python train.py --n_layer=15 --d_model=160 --n_head=5 --n_kv_head=5 --head_dim=32 --d_mlp=640 --vocab_size=8192 --activation="gelu" --norm="rmsnorm" --norm_place="pre" --norm_eps=1e-06 --positions="rope" --rope_base=405000.0 --rope_fraction=1.0 --qk_norm=true --attn_scale=0.246 --bias="none" --tie_embeddings=false --parallel_block=false --extras=["a norm on each head", "capped logits"] --init="normal" --init_std_qkv=0.0399 --init_std_o=0.0399 --init_std_up=0.0399 --init_std_down=0.0 --optimizer="muon_variant" --lr=0.01 --lr_mult_up=1.2 --beta1=0.95 --lr_head=0.00689 --grad_clip=0.5 --warmup_steps=39 --schedule="wsd" --decay_fraction=1.0 --decay_shape="linear" --final_lr_fraction=0.1 --batch_tokens=32768 --seq_len=512 --doc_mask=true --train_tokens=325700000 --steps=9940 --dataset="wikipedia_en"
Each number is 500 + 25 x the weight over its row's rms, rounded and kept within 0 to 999. Layers, rows and columns count from 0. Numbers have three digits each. The size before them is the row's rms in percent of the matrix's.

# layer 2 attention value, 160x160, rms 0.26, rows 43-51, columns 0-159
112:493440484485532460542518502530540519491479530473519475538505513460499492535485511475511459459525526518496539488522488522489492491496495511490528537525499458418491484488497470503487518482519498522489518510517505493496476519478528538506511470481507457530553524461507463461510495459444474484486523553482500493471484449512499471513485509500520482503491494530520479488493498486542519528503470475469509567524504475484490500488488544532506537499519517523513483473495488494490537485541509
089:473485476482496509450489501481490491500512507517477514490536497518506513485549530495493521493478510489456510501490523489542508542478503478521494524523543492454518527523523536546485493484491495545482531532506520451527476445529539485485541522483450532505523473486510491506486484496490522542499472476508527531542446481535480490549489533509479465507518517534504513519483521483515509507468500516421493507514498492511505496499496505494501459492515536510535471481536476530427517491508537
091:497522499481452507489492487502438466459546531490486501466529519521465509452544511518478531492499556519513504494523503522482486527492503489502515480471526476474499518454516539476506512465565486505489499477509472530520537492491545485537480479481497518457492499439494493534517473488495456496474506491538468559503459479504510502552551460526508485507492502483501506514463489480508524489529502508493498485497512518531477469487458486491527532469509519493481495477459462479499496518543497
095:488504480479465555526505510484460518474492494524497478512522546494524493492516484477527494462505540488545460497516541504442507469526448496501506556478475487500494526502499491494445486488488505512529497476502507535516529527460483496516511516514499525518501519564505475477508488517485546494500484515518511493491493480516571469515468512478472507527497470498556515531488511526508471437468444527481524525492499516499523490469462520462532511463489489510512503477526525537508531514531503
101:466546510495446500525517490500500476508520486540497480540541499496525479489544471498477493506505456490461492508501513498479511451539483437463462463477469518516504527466475532523487503475506514495503498474462518477491505508542532527468524484535463538511518501499533483516479521528506447496485497443517470486522555481484528485499536494502507490505478493508473492501522489460476447519480498501520491498514509493490522534496487510493494484513513465435516545547524504479509461445493487
098:543513471485491490476498505505500497509485494464494489464463500479456517519507489504465513475520520468561523504516509524475474504489494527524464521488533490418517422485476508509476512534521502510512515523481494516514488547494486531497527426478538525523465508498477546459462518470506508515482504510462479501479515474502463511467474507529550457495473530515495528510482540495506497494527504527503491542500537469486520503529498504509495517525507500468513463446495488509501468535513530
090:482533513525527490491532464484477450494506508510462486493469482530527498498501477508486541509465491518492525492526517464469480529450537466519501500480532497480500502453458481528516500511456458508476500509543513485479493489546543498506495451535522495495532479495499528468479469489495510499495471569514460509474493469514546526511506513496466507506490475525475464484520492482493521497501524547505546524481450495516536526511500489525492477525531498534537542448514498471529526545505499
095:500519507496526500480499487507496448528489465492492517478499548484524506473519506444524515477473513484490532477493480505506480485470517519485532531509526448441520471491497478529532498485499539490495514486504462554514531495510470473485498438519527488495525540506513497476515509479507525489495449471504514413469515489507490492505527537515525487478502517542487535508505534483502535518510488457497486509481461486562471478484488549529516500485518524484503503483509459469477556513504535
100:462499453482491516498533478499543470519473517465476506526512507471578487465521497488500515538482461498537516501497486470466478501502465515505514513543503485466474478502501515492491485532492520536517495490469516468486538499483503480485470487497507465485550517511511492472438481465425507476525511526488555470491494504504501492505501466496497509528475503543487488511498524508523514535489502485539493520483506455532475538499452487486538459489456485480489460473462447485496489480501518
# layer 2 attention output (transposed), 160x160, rms 0.251, rows 43-50, columns 0-159
096:523504531510498532514504500495467459498474469534497480516497530498471497473519505505485505535453485455513472521522508494560465518511489491502520497492491509553524482507491533460483516552555475489501504499489440498540490484530484494474548548504526506505480463516479515496468567515508542519534482483468509460480499521448488477464545523501513451489492513493485502532480483514496516495525496486527501513481527507497541475524503527493511488472474480479469492541527527512470487534485557
092:506541478485513501506488507449487487530523518494493506501482477515475513482473465497464509513521556499497487472513480476449499460531463506489477451489497446494492526458480527467507543518521474463534514452493498505467497549484498508492448474512529518501519511526527489494498514514491482481492466562477524495447541519494501475497479467488512505490523515456516485455469498524465524498493487434489485470498474537489506463469508474561500526491527479504498514520475490473526479502475478
092:509504501478509461528474508513499521524454486500505499511493535477543513506443525473516540516518484495493526498504514514466528480527485455513465508500476501497506479509473523491544517535467486500560529511506550491484473517507459468468481448496478538509537503526506480484507505490500489545525481506473551499541564499541498512492490507480478484510504526503515488518522532535521446499486539463519536482509483467498515504492508489557514484467510514509539541482517539478541529497459520
093:493522513515526463491470461510513484524483532498475536499499493485459491493470478543462533512480484513473501470528481525509512478486551496515495484507490488519492484507476507534540506538456470503487499483478451480492476468504477491500482467502546514473499468500512505541516480492480483501551503536484491546496499513473462524454512449495515472511510507490447491508486488508484549499536576473505443484479546538476457546493513519513486507484529490481478484461496492563486515497499511
095:445490461525505512417490521533496486506512452502490482457454469483496477516459508476527499530464496510455525505525474527504504506455495521524457524493479497480490470529524504515508507539526478515523460523527467499489533555497530498524498532526505502510475495502497505472509481509496537497446517512516495490490499525530540501446521494478488500481495461495514504460512499468549515478487563499479518509516467515483513545526516502529534523479477523521513516463506466459484510515523504
089:493462549500488433494481473543473533437460511484485471522523487479488507489468545515485501507493474503507492494472494507528509497507497502493526518530541499477503509527545454478517482497490492518503458503465499480489515469485504497459549532459474464465515491478450477516572510516495489495505503498522517515512462521532485474542539521452469468460522505535513521486535466526491496533516478505466510485507457511530513514497505520495514502481491520539477499517498545510509516450514483
093:525441509476509508495495480482522489505488481516488532495514495425496515554485522457531495517536540500516524475457474534490491487501457526496489490519486467447442511524510496486534480528489533500545478530475505481501513468497471548492506505496527519463468511475524501516502557510483485518519513500534525490514490502471456471490439539497551482481502510511535519498511536512494497499509484497475477523504530525518477462487495555512496525483466509471450468504495525530522484486508488
097:508492449463504493476508495515519503451455557493499468501499457492526522510481489491464480507474479543482495479547481522494449513516484506498522492517474519456474497522516467505474515513530459528547469523441511475493488471511473543519514482483481504518456472476493507505449503512484517485515521498523507532476492485529499497523465507485487494467491522471513461503480516527470509502524500540475474533503481507505482532505507516533563520454448493515493508498560508487525461451484510